{
  "num_attention_heads": 4,
  "hidden_act": "gelu",
  "attn_scale": 0.125,
  "parallel_block": false,
  "init": "orth",
  "optimizer": "muon_variant",
  "lr_mult_o": 3.0,
  "decay_shape": "linear",
  "batch_tokens": 65536,
  "max_steps": 5933
}
Each number is 500 + 40 x the weight over the matrix's rms, rounded and kept within 0 to 999. Layers, rows and columns count from 0. Numbers have three digits each.

# down: layer 10 MLP down (transposed), 1280x256, rms 0.0296, rows 839-885, columns 192-255
# up: layer 10 MLP up, 1280x256, rms 0.0769, rows 840-885, columns 192-255
down839:396515497519492526405523498494541515473553559479545506405532531464473495532501516536471564483550508507449507485511550456463479480470525467506531504500598524518460494393520519456460508490509495
up840:499532490453513511472528459585505562481540492428448477477506512495464505585480447465507518524467531488478501574462543546508478573503517511536497548505500549565475479581553444540534531445486482
down840:482583455497495502570505492484482487561539445461578467498551487501525565525522508434461475489483503515508498548516559504563463452513483525506507541579518434496482481411479499496593460499506489
up841:475507554441527504557467490521500446561522485542523512599456480472595491466483497470477422511513538446455528480503460478532518619493519517501487471456471458419517498488544480509520437561441479
down841:456452537527558509503452559517512503551597529523505497446539439450504426536426457522523477487509601482514531480510520433406501491529456568416611536466496525457506560478585467538434561471377547
up842:449526494511502480480468489466573471508549480507453535513489452527500473524505434541474516438599535504517519456482539531490432540469475490501590491557477546445517519516495533542493497519531560
down842:525531507482511483514440471449511479494489444466463524574504529457497533488480490525532563567526487539528490527445530436549530439470497493460503509458519454434445542502482468551470466541446476
up843:540498505539503535561468488569432503485506495514469551509489518425469553465526485464494560418483455502542514532536487494486513464516483463478486572462525460473568519443519497497551493535438473
down843:540492532536540483509524509446464475465544529537491526479444496500498522512458505486499533506549500522504420478502478522516520513428512566496539451503488508561510514514559500459445549553534477
up844:563495538522489486489445494536530474459526581503507481485523508531457558517575581505494467573493516496512486559448528519445524509494526459543579444561432551533510510482417553570454526514495435
down844:480528556470596509470530495561472478486585425545496533459558469449468618538496430519518554415464531494527484507544417628466531493487515541483487593446476533492448510467533509457509522498461487
up845:542519505481491424505408485479401483495511496527501536492553468455511481476539566503507481507507479502557409493514483498551483528441519528551549474570504507457514507538529439417511526520496490
down845:502525500467548461479535555497478504493400508489456535528493491530494517499514494521532422468507484504538462463430534474569508413476596499485529547505587525573453468407466453502565535475530510
up846:441502555527549488480506453514521475536470531497457480554438545580491469547467591504478530537466500490438495456547477511476441557479525485460532445472521628485469566451430483520507559557630532
down846:533447472455469525600514511462520592487455384497532489477565512495451513478463522470440547532548465491498493527496461465491464472478551503520507491542536431529389490565522548560479559505478487
up847:449445531532436394498451475578597503505587527484572470518461517488493453526457461474493436550517438465524402462468539487428564485506491518526576444530506519498501456500544490420473474529487485
down847:477495505510479544439470536565485516473498461534464494420536456467551483455471585412551518441432454505384451424485622565529575487469552481541432458499432442496481508457407521444505529523496523
up848:518508511515534497563488577540538449492435509496574453491487498488494516503534499529454504526537501490557490506566513501458496439526455503524542507483561498460548454524604459505497476548512522
down848:512467401422521402504485425487507547524494504476443509433559459429536485483521529448493516497561524539556547483435478603498506509507486467513500502520499502489497522505504431491487486497528463
up849:524490484523449547495530522585551463508558519535484501490468517447511516578455490473466498490473480522547572564512507505525548492448548518580546521497475489487532427502423557524517442540508489
down849:512445502568508552552524539498513503456543451502490512473443488489459525527524519498497485535505459511489501478541538466469498524452460467492470513463460489560471472554545533464457480522482526
up850:486510468565499454548483543454504505468536477535519569509486459505480476488505468481510562406460477510576537561518494529516517532488541493441507503502429525579475465457517584519511529468493435
down850:535522560450415514601468472532502373500510452457499480581574489536502436545498454454491460538489561453431564545573524462487565469525503532496482531573514500492533438482512474503510479487559523
up851:509474562537543467503490456425471564488499469525568488513497567577517461424552499534502512532487520553554453490624506524499509476477507444501568442487458496592535434491559476474473425428497470
down851:490423542483477439475490482492419469512426449340588482551507501528555577559451492519582432472506468470456504478568566529514473475430488448493546463417509503497598447450478449482457574536520558
up852:520462503541463565546495519557553457457517473572461505571453525418509445522478596529493545585467477489533521483521466545505458485415481437452508537487459544538526425548491514550501481502469488
down852:540500423540557559509474531539519471504466526451544507532388471528551492470501494494462481563488505549474533585459508537497531498455538484513501513510464493548558479527514539436493542497508436
up853:461507514596474540538448505479519535472512503538491505490560498548539452428511466558482492446497499555550495467568504492462546609467481535429518538512496510504468497453471566520499493551537506
down853:450503435474511500547538485490463470503498559517487572463531594502569459496547481494574502494471513448474546457484497537496568518458504476441557552477496535445518529589393456476451481434485515
up854:549517499524573512489443576525532492473459451475443515521483503535461519524492538493460511506498500521502482498467501466459573469570553459501471527547489381444498574522597492613501553505492494
down854:546499481546462463434506494506576470417439558501456526528381518534457498526513466508496461496497485520455568490543531489522493547535474466501526526446467436487581482482467446548533502504460517
up855:472486452487519496476492508449530492504483491538525503466465506513515487524422480501534399533498466472517471457530474545429528544483549507451559531530544464430509558465482513520516476564441515
down855:450489488465537442526544514471527509513474476562469518537444488452544532493487485532483493453535451544525556487523503513472561561421461490483612493442518501534478507491425503548453569497466467
up856:483548490484488524489538505538527605484451521505556506478478469517450496563484554587434499467496534457546408534634498499427487514440567522465525501516441521449509473473514494535508509436469566
down856:455507481566449494468518522459548474540495477399538552482498506442491484494476468509501491572554501510579554439478421521476502457489518503495578457577492480505524554530422506553534480520534572
up857:486471420504486524493494527577549491520596525502547479533533527453508503548435462470467454463596574402459495478501487458532536535529430491542454491489476459459483550465437534524512465436502517
down857:517550483449478455496474500564492483451513507510505522480510458441490475490494423469567500457482558495376480533565569491402505466453520487586566471439490479481502423482502556526527512533478516
up858:500458481437391502518541529518413514526522523443443531524456551447473544506551594503530495527423545471523414465525447516516498461479482463531475500559490614521524417480543416541422462549514523
down858:492554411462497542489396486493541507511528465505614532485517523595522505434449477468510483507513537523483475535486485546614507550558507498414476516507496561458439520525534544492441528514538478
up859:557466481588510455482533548458444521508525537554528514443493550549492457506514528501465488492565509512481476522538435468446515574537560442584504456499481499489503480476486479477525491425472467
down859:511495543466476587525480498477506527498548480458502410482477516493487516504512452506489499510538470424469477519502510509533495493455482506566444521517489461494480461556540403522488507556599502
up860:475438472565473505530541461466418557518468442594469445440499520479570490499494452465542414533491478511465509567484398499489500537482524512439487540504443485523520454489507514567410524486486549
down860:490518507451496588508533539475580509467503571524498497511543507564485444481494516447513543519491513542478498398483527559522572522476501486399532482547549536467481543528551523495509493475526545
up861:516500508516584581461565460547499543498482470512446483513529547460513501436528519599507443567510505470468536501455471496435487454480389477496514503472502471474517465434488470580478464522499497
down861:499490467454557513537419499515486538476447509505493521442521498463505550430578506504510503528530519537433536505452443533456543488480546466446461516507540433519483592571530483545476541399511518
up862:570502504484454528553525544546501368558474467443587428434483554401531568436487564465511511432503508550436469447485565481484535519517487555527458462509522514502454470532514431529486574429503473
down862:547567500530398559469462491490507405491473435519487570518501572494414516429495525521515459517480513465460465420474504475427482503522507546520488484529509519475469511516534368435527505423453629
up863:482520506590537510546554523550463512536539475510512494477522490548585517513500569512496481463478463564527552535524542471492551525545510443483534539486448471513475498470471518520496494439492509
down863:532505531569535518483454493406549526549523532532568504482560464546397450510474468498473540488453492443526529503541482497535481494476463561466446531476504516482480461554476472477466517477521521
up864:501396486528555443511524505562520504597509516527495474505568500513473426496563518481501531538431458545544534499491430487450476527472443505554518515500575546481481520447438445424521477523517457
down864:451526525514461425537471481483499524426486489490461519503503424474483477560464458512446504488538457519538446456527522455500453487559490532490509527507544434478460525546441498522502531496522525
up865:469615517493480415545459557533526497562531524517468521493548452492532452494562518529502505517486526442553478525494449516562450517512455472445486471490488551503567449491528529508523490577437480
down865:491506471520613539505531499493497573455491511475477465516504487478491550492475569475504519447454550491486479545409557561514473480490464476439442524442513526577449427550504517496519534511566522
up866:560509535509475536557497486438431472491497511432480481508450511464516562481504578485473430502458491520466472511521447489497474506540539483427570424482545503490503498490505437465525504498577492
down866:535530503487461493522462527494527548499578503510479561527497541431472500519475450533482431511528466494487527505505495468557474511514529470463462505379585481446465455515494478565514521506493453
up867:472421506489473452493499602543548594503517481513528517573491452504560461506496566471447526529499510436556540494517561522511495477430531462575437499519462538548465485507499445525449530567493562
down867:441529476523497541496455524476466494554492488497440470575452502454557405518519474544465517552440534498505436591463502478513514495533519427499428497548475510469530515462431440487440547520438520
up868:531527547582536502475570452469502537426473456483574524489503532538474561505488507538474495440565535513517516543450582494418504477517517473514532512551436484533512514500473503516579533553472555
down868:602506550456402489468544486478560483535520504487569532484512546469564461458500478483506473523518551552434533480569508469481488492466525507512507506499477481448486508448480518452460446470488413
up869:503466513444544508494523537452476495578547597428527486553568496467407453586479463521433446501497513499492520537492472437481490469504445500544519440590466517468427439536509525526426455546555493
down869:453472473526518470568500446496462463520481490523460516503508525454539540509517521528457452499448568491464458462546445545512448573492558482505472428569483509449450431517486511489446498489557463
up870:482493469588536509585544472485548428470463508541553483504525519563481481495476601474395512533452496496534506420509428462563486516531425440468561429552509535543498547535538525489502537521537555
down870:501528511478498491455466504485553523478456488536573458533473560500534492524490469533424510621546504506522433431550480487496458471476466477501466450481499563487514541493458459526522543512516542
up871:501449492547466531502491479503499502506464494480467531501544455523516438538497506433507467397544505487561479453526476579428504476533450516518486536519576485519524497487412483471504486499450545
down871:451511425538460469480509442491546487515520464506543516498540544532450498453501544508458480540509547499501573467495499560524479428493577511527498497507425518499546512510492524397525551491522501
up872:545504537526432526569490532509561443590465472493526481419477435449406471518464509536497430496523517498536580504469501528466559550472443423551503479558505565496488527580456499509522443482419482
down872:416456615510467597450547526565442481452498437510509494528504511573527482564451493519443487524506502491488526551540485517557531519586497428437467456472523473428533519544487424545492493490496489
up873:473511520465548449521524554488559486516489483562528511525520500467534438540467544544478541471458507514500496486525492475465445510561493466445506449543508481434530491523535583435519535564505484
down873:512512487451473477595563516551508544526548562548507498552494349507551501484484427455485546493460489542491542521428488566511498467426490489492510450490513516537507520542497520459461497481476484
up874:492486526535541535492517545437541497461585477501532511548452481509476503508468454502531508512535465449461545464473517500493508545464497470537483492539582509560447540513610570489552551577437513
down874:506518518486548504521460562493440486446472447543490564562540532528420503413492484523563529564575514548550515505582465404502491431515478524489465495508455520530467553510541517569529502475461522
up875:590529469451480570496536467521514448534515571447513514530520501532533446450497497477504535489452553514576605425479489481533412511531549464526590476512478494500499408483445444457487538447531462
down875:527486459534505506504535494552410470539452511475511469509515489505534484511401445492476552504476486517496524530512417475527541541522512539497517458527483497488491487479443472535482526498459498
up876:538523486507571528553525530546447465491513549494548450436448529499490380475484442508435480469483507449567541438469467531501522498460472513485543425511510533470512455505485514521535518524530564
down876:509457539522493499569602496536505525474478448549502484555477555539548505504478506504462429500519489531498533519510564483506536542551460496534445515550487441533556478445530490513470532518547507
up877:568471436520493536446439523527528442510552509548460469512439552444524523530459518467565434490530499441468491467535529477494491479533431429502468466472457485526528513574544486539554558442512466
down877:506458484413474498535509458567529552506482484559552457466520442443447471602484557501523498472537518488434547508513466567453479505573478446540568511516469504445495569502474476517525510502444508
up878:523465404483559485526457455510469542495419461423487517555515559526480494505451455520443506536548544477577502488480494479457578578440517502444544490521525517528486437414512447468448471518591493
down878:482496446503450561476551437427541520548468511498495489544484512504459472461537505497467467557423475414441459520537528530484512543449507552438512496554411527531497451527471496567517524612554558
up879:525463490472573542491493526451521519427534525555495584479504474497477426552539479494463519555485534494437530486491482484489492567474477561512510531521481517396530530477552530463447529508564481
down879:456486537493514524603481432465499532607519542450511502492497551487412497548466474513534510441439542445447469502484519529539434498459520527484536463509485489513449469501497483513536557525536559
up880:513550496521486571585533526539505535520500577497518563419501531467531484513490575470494480531504489468587512496514517601471548573514504519514541534462494491479512484537510459479466495514498537
down880:421476512498506517523541558490581506521552527575500469523517529511499464539552557457507401486458513516463487491454493439481559444544541465484521536508447534410502529469465528464456534530523449
up881:538462575495506494511482547523477536483439520485557516501552492517491494452514476470499427443457527536466482455545483462511508527555436477471490486524527430472465448550458540454523526582582514
down881:545564481475556448584541493531513581494551461448525537500553519531471441514520486499531541499539498525569509542452484599482508437430476537491481488525488561489526413476506468509476482516525429
up882:488490549427502470518483490496511518508527579490565492439457450520557496560460511455519512433462547514464379487531507474450516532433493487511504454474497445478554523505503456500564498529513513
down882:519494512449490484429525456454500516526554450530580557511496547519481474461517561483494425487494510443457463490490475543491529543495545502468434562503488471490457436482532506449506486572488505
up883:535500464586530460501468430529474468442489476445500548506465445422496616504455473517499500436441542456405482512474530445470492489491480450568535535520421494414540560469405537507458523561507495
down883:478551530473480539471508556456514493534522468566498516426434561554565474468561465480463476506574478461497503417533525480417493484480448441505493501353549497483479424472499494414535494507454588
up884:457540477545403534487489511526560488502518479537427494470512479534532541449471442461541490387543461434495472512516475483475490482454511470512460493476507509455510509590501497512513559450537634
down884:552528494517499520466461507532536490520503513501502479466515459527586589479448496552472455529403445495536499539605491576526477521455372414524531495518495525527386503504569496504464496484449575
up885:445411512598458523474550488413543535449565539446547534528404481498474497444554487471504438427528517500521503523416509561459549424582504468419484360555504472579499473456548448525477493566469555
down885:435467534586474516480492442503583526459423426518515441521479466521490460478506495543450586511520442426466509509518551471521543531502596485531473524521480513565452485428445411541577414518505523